config.yaml
hidden_size: 192
head_dim: 64
intermediate_size: 448
hidden_act: "swiglu"
norm: "rmsnorm"
attn_scale: 0.125
bias: "all"
parallel_block: false
lr_mult_o: 1.35
beta1: 0.95
warmup_steps: 200
batch_tokens: [32768, 65536, 98304]
max_seq_len: 128
train_tokens: 369900000
dataset: "wikipedia_en"
Each number is 128 + 24 x the weight over the matrix's rms, rounded and kept within 0 to 255. Layers, rows and columns count from 0. Numbers have three digits each.

# layer 4 attention query, 192x192, rms 0.211, rows 38-63,101-127,165-191, columns 128-191
134148134130144175104077092119119138129103149121128107154144174105144163093105148131115115160143111130170133091113125110105125121162172138152104112155103154101134164121105111139140118115153150
123124095117111125107120121121138133099131109160128123114128138121085139107107141126105138161144113116154145107098121127115125144070131105102128157123123164099128152150141127141128117135124146
147117144159125115135130133098060150143126119074106121138141101105110130074129122116140130131126134146128133116120126132133137128140100136200149129158148104129128099108115120150114086155134114
153149156137080132120115104092125128111147171109114157176118139136113141123107144158121102148133120132140120114107108105116168090154131115135090127118134145120124119141133102144122162135132156
126156114125141141117094163097154145139132086159139084118119111159092145139120133099126104112100171115130128093130177137111117110116114107107128163142175113132132165101162154106104140156151126
114160058132104103153198093144119111113126087130141095140147152121135130134143121158118125094115119113109156087127149136144118081123106095104133131152132143115125141152150137088106131113066153
129113103160117149124138169110183150107131095133159098136097151114121112132130138114146134164103068124098120084124143098119129135113108094067150117107126107107117136116114125183109159169133148
105122152117135175128123126090127127152123143104135103146118134118144171135123153130156119126127133141120134146158146124125117111126123148107156137161114139154127130138089110119130153132131144
123127135124146116119127119158129122112103129160145095123089137121097140156117148128122105117141141135107123125100135139086114136112129101129129146102122139115105123141123145126125124091117100
137131084086138151121126152106137097123136090106131153125148151158142137123125157148089084128116151126137127162121139087121142133061163145122132093136122100130133113127162143095082137103120130
112135166115095133094103144163150146137122171138115143109117144094149134165132122117165135117141164153099149121141135121128104124128123116092146155131129149125131106156139131124102154121121151
148107143069129146090134154132109089157134148103074073140155129117119109144094095138123138160123113144102079127108143095142127118105160163126146154127141093145127086117156140120151099113115115
124150136144079139162058125135134147104134115167163091128133109090108155135129101140096126133105129139106094130148133130146155139124131141145121094110115129134117137154136139094123092141146138
129134147112124105131112132090107116130109120129138117128114126140114176125151127128093136149119094104208147148095073143145151119145120100127149133142147146123161172146104099136125150088102125
149118102079156142134134115130110094144114132183148140149175136134112102100146153124123103104141142129116162117116141102132112136119099124172124081142115170144128124164114160152137121145153088
164141074088107075118164147140104129117136135105145124132095108106162130073123124138124151100125162103124138110135107090144144144158136121129161151065129122080163148156103094120146162111161161
129154129093118138147161106127107072144129126178117128115103096143136098117165156146105092103133102130136130127063137141134156109091104133122155147097119141106120108098130082118152129108109110
080111144129134121142104127148155181146127123127153115132134142135114138124161144147104106131127148124128123130134145051116121124112146152142177125140152122127119147129122127095049131122135106
150104117132142123132129124109114189143123125135129097139123156118138118108132119138112134115102150162124160120140174124101113144134101176151169113100094105124129149104120155157120116106114112
139127128146129153159133137147111130157117149151169132117126098126110137118149126174100115084115134130168181060131158125128157143143140150151133148092154158109142113112164145110146166122139119
129141115147143142137131144160138140177107165161133119124105125160142169154138141110142142137159127123116140160084130157124099151164137131134147111150140131139126107141141103140141169157113124
107140148147098104102094156148121104112133157134162106112115125099142096120140107158120131114145125143133152092152118096110163118111134117087133122155114132116134154110162099105081146130128143
128190130123117144103132124133132134121132141120139099115135107106128113071149082090095162156106122131157119093149129111181136128136181135100121125169141135137132135105134133166112073124102138
155135131111105123149086151116116116129141129135076111145085161131120133139162137100166148170156141130117087116125141136128184130141150150100090105126169130118091104092139088136130111140115104
131100150163131151154143138117105148158156085106134120143128128085101178181119114081102137144150124117105103153156132111119136098134156125138138132168149135140132135103139164114104134095097105
140091124122180131152133088119150126153134121144138128123126121118104121123128130084109127125133153117160152123164128121133111109119108133131110125140130108155134145124117089157148112132092137
127126156136116116116149142138110103076119119140139108096113149116140095136131150139172157121097115142132107135133099126109102107156089130110155129113159100140121172115119122120112135113138152
149121133180096185097119125174106142125096140149139140134108147088105129175107142097104138147130138125138145141132099124167135140186102114151108107105124187120157137113124120125147122125155151
172141108140092114127161121160160115108120117168112116133078104110105134089109129154130098136089109112107137111161112114150135127133112119111127094082121144125171128119131115098149141182097109
148158135133164128143152145087108116114138146126095112149116137182119145151105115142123126177166114124135136111122111133143125129182172124108125171144101080089076161166142125102122098130118121
123157112148149156181128118160105139139131145083132139164171119126117142099126168112121159157134098128154123166165110156123131125194089153133118151132123159172118145136142108138082103183116147
109163145146129151124118161142167135141099136128137112171110114099074131117170139147149113124122154142113152105116113133173152110110155128125118110123152129136100127128180116066128116140099069
132147084103135092122119158127126139126146149173117098099124127100132141128182112086092110114124174135098119164129138172121152085173137103123135142145107093136153128144144122070140073162078099
122056150128127131127138143167098088154137139113128126110105148121094146140116097062213138124152123145154106168145139136154118143132147149132108125126156107124104130152093137122115069104127077
080127161138139122142129129218132085078099133123127119128095117145126107166129191106139156103123119109136153119142128100126062149085132041107094151115142110136124138103149160149128144106171069
094179176147118165091146120147121187162108134104145126116113133101144159142112092100125112150102115115131110101127115124113117133132138120141067134148165082146108095094129133129110118173133114
124098129116147131128152105152111101129130147110132142120118151155175098101130107116101154078104108120070128100134123159148114099097106111121097136122160145128153145152173105104167160145161123
122118135150126122113110113070095160142084126125117118151070155121108131115167140114129153097114119160142128107082109151128108154124118088162126133162130059189136115096141122092122110130121159
132111144150132100125152112130109152134083134107166120067156132084119147144138156111120099111123130122135127169146093134129123153174146130083092112121168126123161135094131119154106122114089142
072116135121093148140150174162132080110133094166116146123136104140122095125148148121170134135156128143115098115171126137178114155110145129108118098062111157134134104138095079109132127130093170
158138106144150122117143130117098144142136117132181138103144140142109103143197155158125103123113111126125099124094087137130140143140127091165109166184145151105134148125172157140178109146137143
189136107141119156150080122106119130109111101127151141098107115120126140117100128142129132130124123135148074078100078183135125142129151182123128125100179083121128110130119136115152113109144132
092141114130167128141111073144121135180112119116125133134151111169134165133166123137142120104118123132106129110138105143097111138122145127140119082127132093121126105160120110091098131116124172
091144116122151127133120143133143110088122141084091162185096126116132093130123136151140126121135138094136118151110119117115110126128112126161101135088135107108109136144118089112164125074107120
116066121113130176130174125152125134114154169081147133103084130134156147137168126149162101129130131129144157123147137131141176146172098094086121132115127175091143122140100187153094154087116138
099129137152083169096101160136166132177152129156084140135163090112122095150129092139170125121097126115121150169118156128137124126108126096138129102150111141118150086106139097167111134108147105
089122142113129139126091121132134139114168141105129144121123126158126129146085166084086129113127106135150080134109130120103066070164128132062144147149129146139131135070134153109145117141105184
119153096118117198147126088083148135132096107114173139116112113125133096107144159125108108176107108098157105125094127084168150147104135138128137121120128108126103119127154129104177148127097105
160126130150078139090122124148122134157111130165115150142129142146131120185132113154137072108130135110138128128113126091124099112109141142160150116096114080146175159091132179156147143116158114
136126134093133096169138153106131127141128143102177073143095115141078138092118101088085129138154121155135103163103077126120106105148113163098090125162177164101125126076089109116131135129095103
142134137160088126128136079102094103172125132127097071109106115185123120103156107146108178084071089172151140136175109075129144135089124153104131133113108138128105120140130167117134138117146147
135150112093136153126154155140127159164092131137124107119097124150089123112126128104137149136118156128154157126127077152146139085120074100104112175154155131143126119136133115115149145148135165
137088085166152167107172139133107134149153123175122115114110155148094140087137133165121134147113154144107120114108142132130167174098110185124157159115160149140174163150123096143071122120100105
111115103148119118123148147100166075136143142143120105148102110122133131089171140135099152120169112170108137112151098127150137154130110131130106135147130158132142154153134153133090100178120149
167149117133129139154136093130130150086097131122139124127148122113096166124129129101136129181161116119157097138116104110122130144188129104165106128109105151155132151122176090146135112142163138
165109124139127111084125152137145133121129152135154131097104112141141161167149172096119118130136134102153100127148158106151161153141137120107118174136082079109141151159160142172127118122091099
124132163114141065140184105154111146122127149115084110133122162136101098140139088144138140167125114157176105164097092128116132100150120092151134142097098110115073124128137156134111107171154149
146150123130122116141139140092143137130159092142164161078117132132116130124156125111120108139067085113162148143151135167091105134114095127126106165162134113120115105102147113153136174114106139
196128098178107086140139150129091180115126144143129164111147146122115127135122137150122100127159103159116104167107109115119130109096144130094128133089152091133115048137129191125133079121137136
095186153092139130115121131114115130147151124131142108149175124132118123119127146096114137135118152114108105136158124118128097116139092120166153139153100156137130141131126155107180137155099128
142142161160147151160092130092112081133121127097116120165111126126115145123136131137131173147090132142109143121126136104110071137078094122148124150124087139136118104128114143117140131146144089
093152121166170125128087095100081100138169134070140151136116141148150142142106096142154131172115089148150169103127114157112105139119092134085096132149105099125153103106082130174137118177103116
176100121139115099068164131126156092158091171125150138179083137133157140131123067180123087118103162120146099131144106160119091115169095137195083123136133136132084173105116148160136111144184094
125121125079112114139137123134150106163108129179121122113142126147078127137148145157080144117118136154120112093109145104103114092151160118173119158169122125139120143149159116095084134144132115
129112093136160117119124110160104107126067113136149138117111152086130146187133105086145148118157140112127162089122137071083173112123115115127109103176143121099117176157148167133100154111124099
104163138083172128145148148157128133121134161133153103127166132113148140132136089116114153213107090132173117136142093087144133125125154116164139055133107136126069166129126110111104127133129177
089217146145124116143135125157103134142126131134093163130149096146090081128152163085104150136077171156114115103169089116145088121171149131139120123140125126079097120124093122115109102144195154
129146074152165101166111133117140093144152101149140115127103144147146186121170146089105150104136148130117116114149131098108105154114099123153167105192102124072151140107125088102189075141145189
167114083089140163109096156083118152132119163102115127176196116140092167092110098163142136143111158143164096111148115138137136105141136110133104139147143130120111089155143129138120102161149144
134155131109138120152127185090133144115108132158171110159080146127142141145111148093127177115166141130127124129128168120142133122153082131096100165174158134175130169096129075150171137159170208
159066140129131089075119093121153114125125137147137072155119129116125150105189113110173133107123129128075143182112137125119102093168134121087125104099197115130175116100141120173131140138149099
137104145142072115078118111122167091138123155118128102171176167117143099137159170085118120101112138137143063180131161128107109095118088157093127121161188122112127146120153112129117137149121103
117167105116131145093158155141141134140094174095132171109108081109077106128129107113081084123130146094105074113170096164183124125102169132130097117179147111100100175114116096136151093161101122
122116119104120155133144100110097109169152100100147140171138101125133142144124163146092078165190126160118146114138171131125140100120125093154134106138105125132134098179114140108119119112156169
218133153152084185126111116152150116157136086115083140136134129148110122103111132156105121171165145120150114149109126102150135160111113106138088148167114138149097085170105118130121096161170089
134127123119152103112151089096080113111084135146124118156137124103129116125154085124151158091129110113143103118092114154169118103141148131133091175157105134138087113119161146133108128161111104
112094136148118159139133124142057125136133158111115117091084105120130065141076107106128086124136142142116095132175116135082113115141138186107157189161156079146086136116070184131129144144124048
150124126112134166110097164147094132131102045151111143121131157150112142094160117095137082138126121087161095100164103128166126131110110131143132153122113082181087115157159162087151113125103139
128123109141130093163124100133093105100113126108179108105102120118120114134119173087121118175097148151145104138159127107151104113121122133077104126128120125117102149144107145155124108111123153
127116094137075134155200139052103133118168092079097060122117138109144140070155123143141138107158122155126110138121150108114122199137133215179085099131151139157115142134157131127122126127131086
# layer 4 attention key, 64x192, rms 0.202, rows 37-63, columns 128-191
158135174143144136092124096115085114126121101114133129118136146172094126134151145168104093137114078120116155140156137143166146153142141123087147126125133128134101117086138102136161188110103115
154128156140157193102085132147163122125128120154117131104167126134090141115101156127161140167130147120106094140092094131123158170144091122140113083104147125110087124145141119130118158130104109
088164107116155150100114136126093131115116110112135169122169127086140109134108102125099147144135144122174094135143138146100104084135139164119095132135103167138146121118123126086147094108134125
130134136124161112091119096174159118124081104092120123147120176104109158147102192127122135140113121122151108122124132140136151125103130160153126145151134176152159166112122127105136117115115145
176123134138173129150121151109111134150125131141122137177103139111117124112115099115058145106143123093070148084092098117129078148128114102160125158126115126152141147167084080143079123153145124
123104122137153145162104170133093146111133118095107102125081136166089113114110129110123113119119132138150108107108108130128150154148084142086160159099159131095154110140085107149153113138160125
081106117122104134162116133157173150134120146153095172119118165143115128144093132127098147118132116124142164162085148098141128141111112104145136108146122124148119168130056165128115105145105089
116122140121083118145100123092145196127108097128110123109115114070142117131135145093099080117130121137117132118085125118097111076110157147115159110159146110128114128112102120135132120177125129
168114169119109163103134122124165111126174126153134119110145111122084114155147111159114134151134096083111123142152147132125126140142141198195117122140162132117155077126142158119167092132136112
113110137117127135147158100142121110117177137094101146147168143140123088129131111149153142092143130162140102140161094114121170143120153082115113158152101091131169136100148109136132082077138093
118215122127123123119120151124152127160157151150133141125114127153132140156107128137106140170132100149108101119118179148109150150104151128125108119141083143100112078129104133191165175138136126
125108125129120117130133091096148119127153109145144155141135155074162140107103128128106119115149162134136080126120127132088151099143142129105146192117113174099140129096114117174142116095129091
173132133104149119136124119101151107115173129123145097177110140135130100143164118097170096140144130158111119139118100131104160076104150124096158086111108125084139166133109145092134118122132151
186123156126120128087133128050132096131106113094141107123168097140066115123110115102122109123137073098118096136121118160135165146108133100136112099149122111157191127112134125128154149153118138
110102165134050085141135083158119137130130095136112171140110188144111092131101065134120119144134118193166122109102146169117168097119093130134111113140100147130109127107083132112136145076125117
145120135158104149144118090120135131176178107138103098110144085139138081121127120111087167200115132151152162123137141172146159171143145128102074129107103151162135177122111137131161167127141125
142121135154109121109129118110192103141148107162103129114116151107126124105093156125125109138098098154128158115106147113122128153163134101112102147136142119108140153084171146090103142131134132
158135131131127164147163151162086153164102099102102141090125134111156104133136138154158112128087097108183148143098062124168126145167120113117139134125095104094115147159144155134154111120132129
149131162130103169082165128114137158145091115138081155130160119111119131125097082102150085139149075102133131143099105097105127145111115099140179122155099120112119119124121128123156084118185110
132093123138148101127120118165166095116103120125151154119132144095135116088139101115114157104107144090102155081166119132101117083145144098121143116147175136117134142134098122132116126143129132
148118102148091119136145152154121119101102164155145112151109120130108132176115115130088146156072123139097104161164078155138156136181141118103135113116140123143115110176129111114086122147091186
132133159144147142140070163129117096119109111175112150148115131114110132084117162087120151105138094139139132123149125115129156079122110108103134163138142121156133120148115095122087157131147149
138114167153080128115168161120141096107128134140153151088132149129145100122128133084154151104098129124111141158128115144100114097127115112202108092146133144136077160117155145168132115148172096
111142134128169102138075141097135083106129125160157128096136120132093147118162144106120151100117110081119119150119155140107128114107142109096090135099118111094136117127107162132141148133160150
123138117132158154139129132138146176103100127128129147175133132103174099168168154094156186113127129121098141131167146158115084091131175158168105173116127154148155114152136160115107141159145115
128121167124158165115160119133166098128095114143120075101134112116123086121147108169098117079153129145144120145125128126088141182124163145132117146155147119149131150134110143097133126147124088
123134086141163143139119111168134144177113102149068112130110084124085107150106142072134114088088137139150153104124145119132081143109110155088100143130116146178072132136146120101162152093138137
# layer 4 attention value, 64x192, rms 0.215, rows 0-26, columns 128-191
128118164105163163107099113130059096139100100132125155111096143090113134082158162078105133123157132118109128126133128085075170118143110086117157153160133096181121153162129140109156120095096141
081123187141130118146156070167154165094112129130130108119113148139125146142090153108131156148140112092127115149135102117135111143154108125116105103186152131180121161135113159149039167111125121
095097088116131132150099123115124131087185145148104122154134105128113156148082162140069129132118136115117122148132108155108126119120148157127154147163160159121144137131136115097180145116093143
107150124108134126143182147111145132091158139120113157096162138090157081120128120144137163138117102153123150109138140124233151114094103150149142129146136149136118112106145137131155129173150183
113121096145140145113135157137131089155135139138124140143108146136125148137123144124097114136107134116148139147107108155085148140122130157139110128104142154138100120133128100155134103186130131
150179089114112123122133145176104061118148157124145107132146123116129138126140135118123105151150151118129165126137159161075119122127161108109157150135097148121105127137126146093094157134135140
144175120138124114111143155090146138107138138123131144139162104127146117143159127111115126118090155128140107161150114133138109139113126131140100125112155137103113151115129126118155138111142127
150134123129121107100104115153076141104122116114170141104136141103119177118144116152187140104132122105144085135083115145121123111128130129114146136122170143120146163140103074104126089156127152
158176139164104142138127133156139155134122143106171157154104150132133159085158105136151106095110169125124131093152118188104114134155126117144127142114156101101122156128120110084147131155142128
121171112081151087122129114187068148119131114138081135123106152138158133145105145134106143145142127134158166141193108108134141130124113108091140163149176147126117096122117139116125129153158096
138105110101190095173114123130122098123128161138153133126118118114143101166153113106130066101120116137092109145110132089174120139107108121155127121160153123138126080141142121136123141113108118
163114108104106134094108101152174113111135105119126143152079143104168115133108114167119116108121098154111165138108150170122146123102081141117138106180136120144152128134116121126122177137115143
146151121161123124134128137165198111139093102107116134140131097197129181147078147115140176156122137148106090140118176140125122149094167130111165122139107116155142121120124091113148123165150151
119099128108111152126157120125127092131114097159122138105132148114139102129128124125148151116134160194120085106139128139151125133150095101111133148149095107136175092129165153120125133139153118
129152154136127116100154130125111148121095102110117144109165126102118097123079092158090136083122153124165102169119137084087097123158142086162126147147149114133122143130144097125166107143126129
097147111079150112136092116140154130104133093111105058146107128113148116135148131137093123141152083128156111100074120134089134185146173175109102117124116139093093149168147154158136138123147087
132097082136120144123162151168093132111150104141109146121146123115082128160110079146095116160086096141157130146126144122123134126120092094094143133115112086071118123157111107106152123102146126
164129153183176107129146158125143082155122120132092102162144168147162112150115130138094084146157164098132147156135125081143117164116132152145158141128137140164118156132130103076141124123129123
115124132187114132123105108136102126142132124086139177138114118130114142093110164105131150137114155145112116134140140098122115125116145132101097121123165102177096077151089112137150102124147175
078124117136090120127151136124122097174116140129155139110138125128143149111134154124103133107140116094199143131137202111123066118144153127134128137098116103146132090070121163112162122089117133
125109138102178172124151127118165124128138178090125123170152180144151104159132165159115136143151125131131110136110138170160125095171119110120081179110116092095189125099119138138084159135128119
091126096150133106113149130092098169137162127152142141147112143126146149063116159146172183137094146121118118147091122081118133171109098146106177116130106121153096117127133161101101149109103085
166116112153136134130126143116102096118103101103125143124139139133133164107148096108132155084122093140162141164126125137121098143152100110133124134094141153133115113187099097115119175143090146
143127125117152138074102119158154125116119128106143084163160117113122128146131107159155128101127118156131159180117120120103139119113146144142116126154098085128171118184143122153128109104109079
128096083118151121113125152127083165151067153131117114117107124098134148099120170129116107125099138127152091163127115116174113066117104097116122147128111147106120123093118120117132179144144088
097134105097080117153168116113115133129160071123178112111144116112130146092134165135113154119118124083126116098119097131141147096099107115150100137089100111117167100151107129133098160132131141
121119099140116109117164120154152138110120148105141102170126111134138119157140157154065146101167150083136143141144151136119098117118132098085142118138115143128132077155138140143090098144122121
# layer 4 attention output (transposed), 192x192, rms 0.308, rows 0-26,64-90,128-153, columns 128-191
131159096099133112142136085126117107120108091120139106152133096117108121117165141144114092127102138121148118099134126099122155100119126119156112120142118119142096161163157152090139151145159114
130138129109139108125122144151177135131133152164107113135158080167131142111125090165117124146140131139156129121150139094104120126131163129107143096169135141103137140139130123130092137134138143
162111136161120130180116092162163158144128098137153157170089128186094152175095101177101091165187101162158103125112103127126116121137132165097159152140127148159134149125102126157136111139147126
112103151150109140102087122111132113129090126109145054134097138136132106100127128123092121112150089130120151142129140111135171116150105130124162161179097115142137119117112152116128104173092169
089139131123106152100139124162126126155133141128104109139164148113143123140140141157083116132102107124103143124132123156150122085120140152133128145094131154109111163139165137158125161117159142
156144145162134133100178162129139157096119120112166142144156134099100120138139169135135112155138136143148101162160114142139128121160129115121072110156128113131141154120140132131120133117092129
163108109108130160134157146150138135159104108133139137146144140144159126107121144163096146154147120103153137177117097135131111140140159118136149136108135130143140086149093165157146112075110116
167123195126108135132126144131162130118071113149153115100126178138119105086131100107108124139094088108134096154142140148142143123124125128136150178146089123114142127117152109131121141118086106
132087165127098160107100097149163141161130116097110138145114159120134145106132123131126178153133116111127107119118104138127148136149166121146128145151134112142178144160093152156135151133142094
120144123133113110139121156195119146130153095096134118148130153101126139170135119199119113109115148121132121114153093119140131155110129147120139115123169105091104129121104125092151158104144133
127136162108125147096131190161147159125109116173122141108142117181122119100145135138078128148126138121096106148136128129120123141126120087108088120146125116127124093125138098138155092142097126
109121106146117101134105113128127155080080098065162124117099125124130115146121151132100121170163134096140147130110153137142146115114143149139093117093146096130149144120139113123083146152106102
097116159116149108094145134108141119123116139126145124100113141126123077145101124141140139091160100124136163155147117122129128137108113128055106140100107117101170118102128152127088095146109117
100162124084146151133113110116167105128070130147139133120106130089131109120147118101117158136129102115115125127107090150124141142163129059147162158126157104109106067142102130137161094109156139
120146150138136158115122120143131147110080121143135115130120161154113148139111132113137128098116144138164127133120116146122082154171154105123119072091160140088142134081144175148132116103134130
162139113130159123119149133155146106140105112140101082146140120113134138119153146137092124109143157134148106150090155160105135113125140083107147101182104134114153103124106141110130100116160128
114128169120121163146094073115169156188158087114128160118134105133119139162111094145164159168133096144108125079129117129118118119153160141127159142093133133140175132068216098101152150158163160
119123116143157114139113146107143082144129139140132094141139132133110124168147114154116106136105185109095122129155174133103136144143145125110124107102129160134100127135141096123069170122131122
088144092130128141156193135137158112110138142088083133104121120112139132123141165165107113101101162179124115105140142100136132102146135124089149125119146153123155126119073139121153138143109157
122141134148129178120143126129124124133141116180124105127136129125084125135156157117132155150098132113154112114145140102169130146135122136117126106125080117111135130103156158153119126067142128
156127131116142135131152092108108134122119115072134121119119102134119134106140140112094113118095127149079143133166122133143141116152145124166139153123111134132162109136120179128104150118146150
082164149124140088121163185102164115128132126118128115120140136142137148098132139141164140127110128152111128135143109135101140120133131113109119142110164118135097117120193158127105123146123142
161152166114112132131121122154152098168116192131142115105132116126181167120113109145125103134122109111138119080133146130146128106162131124144112117155126127131119130087139052140123117080114154
097089109138169081104130117175120107168109138154103137147166111159150090117123128149133152154103118129154126131108132146148132145128108104160105099137149138157144100139121151133118099112142081
136158152096141136149093103079126095126121156100144138120127099127102113125121130155155105165101123124123125120147088137140106112180103152134134120142118110112145127104101127134127157104149178
127158093104140105141169153119111159144114122127168152117115147100105139123104120111140131117127133125086124116155095140108136057162163139099109115142147130114125132138103103121136083172126171
132122125127144126132120130149160120146136137172146111162125180154118149162116145112116138140139132141129113144164142116127112122158140101150164137132113147205112116151131112140142104106122206
116150171120139154095131137113134133096114145082159136106125094129151126109139134128132138096109164087106163142135154119123136122109116112139127110114119128117148087103133113146141072136103152
106140137138131131119116128102111117102112146115125133130129096148092134113169145136118154150140147119168126170132141159157110153112148153169131139076137124158134150106113138158128126096129109
109094135108120114115127121131124172116101114171142121111175111124148124130147088110173184084141127105146156143090157159148122122143141133147097131064123111157080139127131155141104138139136171
146199175133136119128146109155108123138151079110140142119102104153135118165123157141145135139086154120130125089117153192101117156144126101108136094126101136118164132157081139130121158163144104
133161118141155094131184148164101152147095105135145171120131144168130119118059141115159098105147165104127159128136137138161141156162106103141119106157166081072152098105197146117150136126094109
098106160139144112165105102167171125141152103118131144137080140114109091048080099137155158103110108132128132158141148123102140109105148150142154087119157126163141093076157133111140100160152134
156141138147115141142060102116094132150099094166147143149156133108101104114124122110153142154093105147100132060050131126107166143127124158133164121094128127164122142139096146138144105151118115
103130111111196101104141129138114142161083131146202119110140166145119112154136095159108144134116123107117102101130102110119159117110129170091097107123116103116140132162132129126134130122167110
180169059115127110113179198109142081159161140116156113108124098127120110137120156090099138138123100156120159167144104172079132130151121121164140134134098165143113136131210117099127087107153150
119145131119151139154159150121123133166149157141150113081129121113104111117101113112138088140119130167129130153153134118129143132109143130172104119082131109164135123131131079097111103135162129
162081129192104125128126136170163121138115096084155165150141107143092180159118116148149150138153136088133104100134135120138127169123111150099107140134136080131117151153155142088122142079161116
121117110160156145142164107116132131157106139146111136150149127135143121129122149093159115167124107113139092127139120128124097129119125147120112161181140131160067096070094146094119102081101132
099119075184104149143108137125115120100142185116141122120104107105123087093116136111090097139138130113127124110151107151109180173134085132167109080134113138150079144141133147093103141135125118
121151170144147155171162140112129133133133135151167114143170102144129130094096103169175135144141123102138126079130142106160099110112151129122134099136120129148123131141103099135088120122075149
112166137123156123143113149059111132121187141141101135131097129112158118107119104158099130183151119137096103110126122139164142097114103147157112142158127085144132097159112162172126123116146195
119133123103118120156124094084088124107127155124125186118133139099134136165116111136116148103141114135173134158161144108140155120124161125178134126145159143155098110099182166086093176089121130
159154114125121116137125182119094089107072125161125089133136112146168106090121160093090130112109138126129152103095160108186116165113133163107111125118113138165108102140108146131104148158160114
137105132151148108120094127140113137138097141151112090107107079164120105128133105153098127083153105151159106114128108121143156129130136083143123117175151136103102143124157151123142108134087082
175149197100140103115165135127098143153136128137153115152098127135126141097101157130116107145102106093131109108149153149170131149075115152091144124103106121136132124153104109127106139136127135
135155205160128112117117053137149137145148125150159112100127112154153150125125119090098127127144119147132192075098141145132126099159172136079116167164141124153134149165102138106104100149135145
120142109141154160177120125128155190163181167126133114130126089137153126147122123137136130127133155153208154157144123123162119132133105116081106108102151105118134159127118141108167117174096126
130125081169147143120167091099105107118108171176134171147160142118120136163105153097131146126085133131159130134128115098068131096134148098125100085147153108143139129160143117145134160107133090
155167142132151156133128111106133132106109120124130141150133150126124065127133160093109079186111151130156119201134119120133078129103162124149188123132038123174113115152112149107152122110077071
105168118132134140158134151138148210130123194109119094082116132117097148142138101136088158098151136086110115115129111127093162093142154112116120147120099113162119154119129126117150126162144163
146173141144131154151133104143157104152138123132131121117107154146113182144110177112130135160114167133099119114174110118117173100128131112167088118152146157131131106117146142127134068091121102
150126120136164123133121131147163172130204103161133119121088088159157142102128140098118193142150098153138122166155155106088114133143107111122159125120077164162133118086128119123131137081107105
122152161151100124131114121121131131093102155094085141133130136124115156114153117153158080095126140115130117156126125116139104150139117190158156115125144102070125125108076131121079130093095114
139087125182096168134162170116167128136101134178141148092151135137145129119099092140130119112145117124113139157100126089144136149107158140122089158166135147150123132101129138116160150120175099
119125130133101115083170104136144122135104128107084151121135172067127096135117156157114116113080125145121162148122137150114098118184130112125156098095079117099128109147117125081084157148083142
115140130114094151105143140115109085162132138113111120116127183098172129081142182118117146092134110143147094129187113147100129137121158138118153131158133115129180119124098155165120126116143128
134112095127123125140147147139127146119162142103068144127158145156124160118119138166109131144146132133134146179176101107136087153106159122164139150088128109092146139136098164118128181088103112
104110147109152114122093113105157105108152174143106116100107129119120119182156105122117140150151136145116092130088127123122121114149109122122173109134125134128144120127130147125123152107137134
111073122087108106111122139129122148099117183145112146138129110127127157168180155128087110132161090139131135099154126099150122117113135073140143176117161153123108137174162111116150150102153106
140133137169162140107131097176125088101122179135140130117091126113107151148147167074108154105137118132084097129183130130111143128146146107110129115135062129107134150147122086120111149147111165
085150098117141155138156126113136084157201092169094134146098132133111135160060162092160112105163119161147177092125169123122055119121125109139137085106141146058128118139143126155137149135114180
100107163113104136132105129106127158142133134115124163124139115144127128104152121128083123107129129114138101113141129133122120149124099127118098133149090151110088137098130121130149139144133171
121125154133110150116166144167153093121136102116134132099183164104117095137075183107122096145104106164114112126118102175142103107158107113112136138159059104141139130130113176142135128127090168
139152100128136121125158131099123122131126154114105100120130138134135112112133120139114146102112109160076166132152110110129113099143158157125147118111110135141149161077117152147120123162154166
147097129110148171108118177147140133127145147160139125123147115122152105086128107119125121130102168122138113111131124150121142145119128098128132158155100150141143152126093125136166118116121149
114123157190137156135132120155109137154088139147092131174148175148147144175170158114168152127122134123166122137127134142141103107118140134142134152127123084074163126141051138151142138095134100
144145122142103109060162117132112127089141119096102114158092134165100112127111133101113111136139128156101132151128151124144105159137114166119105085087113106139151128159139107140136132133138117
170123138134141129160134099164125112137105105113139099116091155104129134138146155110103101105116145116105132150133094132057104126138137148116144179156119169078117143154108091130118150170123135
152125159141089121119098142180126152087133140118158145116122159133146092114126136126155127157115157156131111098102130149152094121167125171152121148063129146166144133138080109164135112140116110
164101147165121110126136143141137121104121165132083112165135134141119108160126123131106108148117138126093096137160122149128165129096127084156128114147148114105089128163119172121123143100107100
120128132109108162095137155132128159148121107170137108134108170175121135098129088091081126130114114134157140112138129133096124115080100134142155161102157121110160135176062121142180083100168128
134104108107148154150110131143131136131169140169098116117170112121102149106176101119151125131145119130108168119100084148128086086136133126153124128140113086129066092096121147122135096106138112
108111107132096074133087135124118152113072137145118142156136149043115128144109078150126086139156149130109128117126069108136136138093135131179132131163130133129168110114130132105139125155119121
093104132133168062084105158133083073140086142119107172118129146109128113190126102146171163138123145142119060087146109142085135140131149129146152102199131166142129131154129080131120104126133104
124094120114117147103110114160106142098128116133153131124121091144112089149087098121060162121155140094129156101155146128174131149146134146162075111123135143093105128128119175133132117138129122
067112098133108125124125123130096146129113103137145112124130148150101139134137096117152099112177130113118126136116103158143139120144121127115163139129131131120124159138155181134129169155144083
184137140090105150129120131111145117155125095138113157103163153145158101080111171135113137170143148092110134164104159112109117101117154144093118144164151124097184115157113165128136153149124128
134105100128116108153109155140107184141133119148102106127163127155107129139114108118092143138106113144150106131131152116106139131119140071112133098064150178161108090115133112152170142101115144
130095116126118158128099119097122105122119146117100126148177144127117074133147135137172101124149138075134171125090133080161150110114105141174141135097162129124144106066090180128183123117161114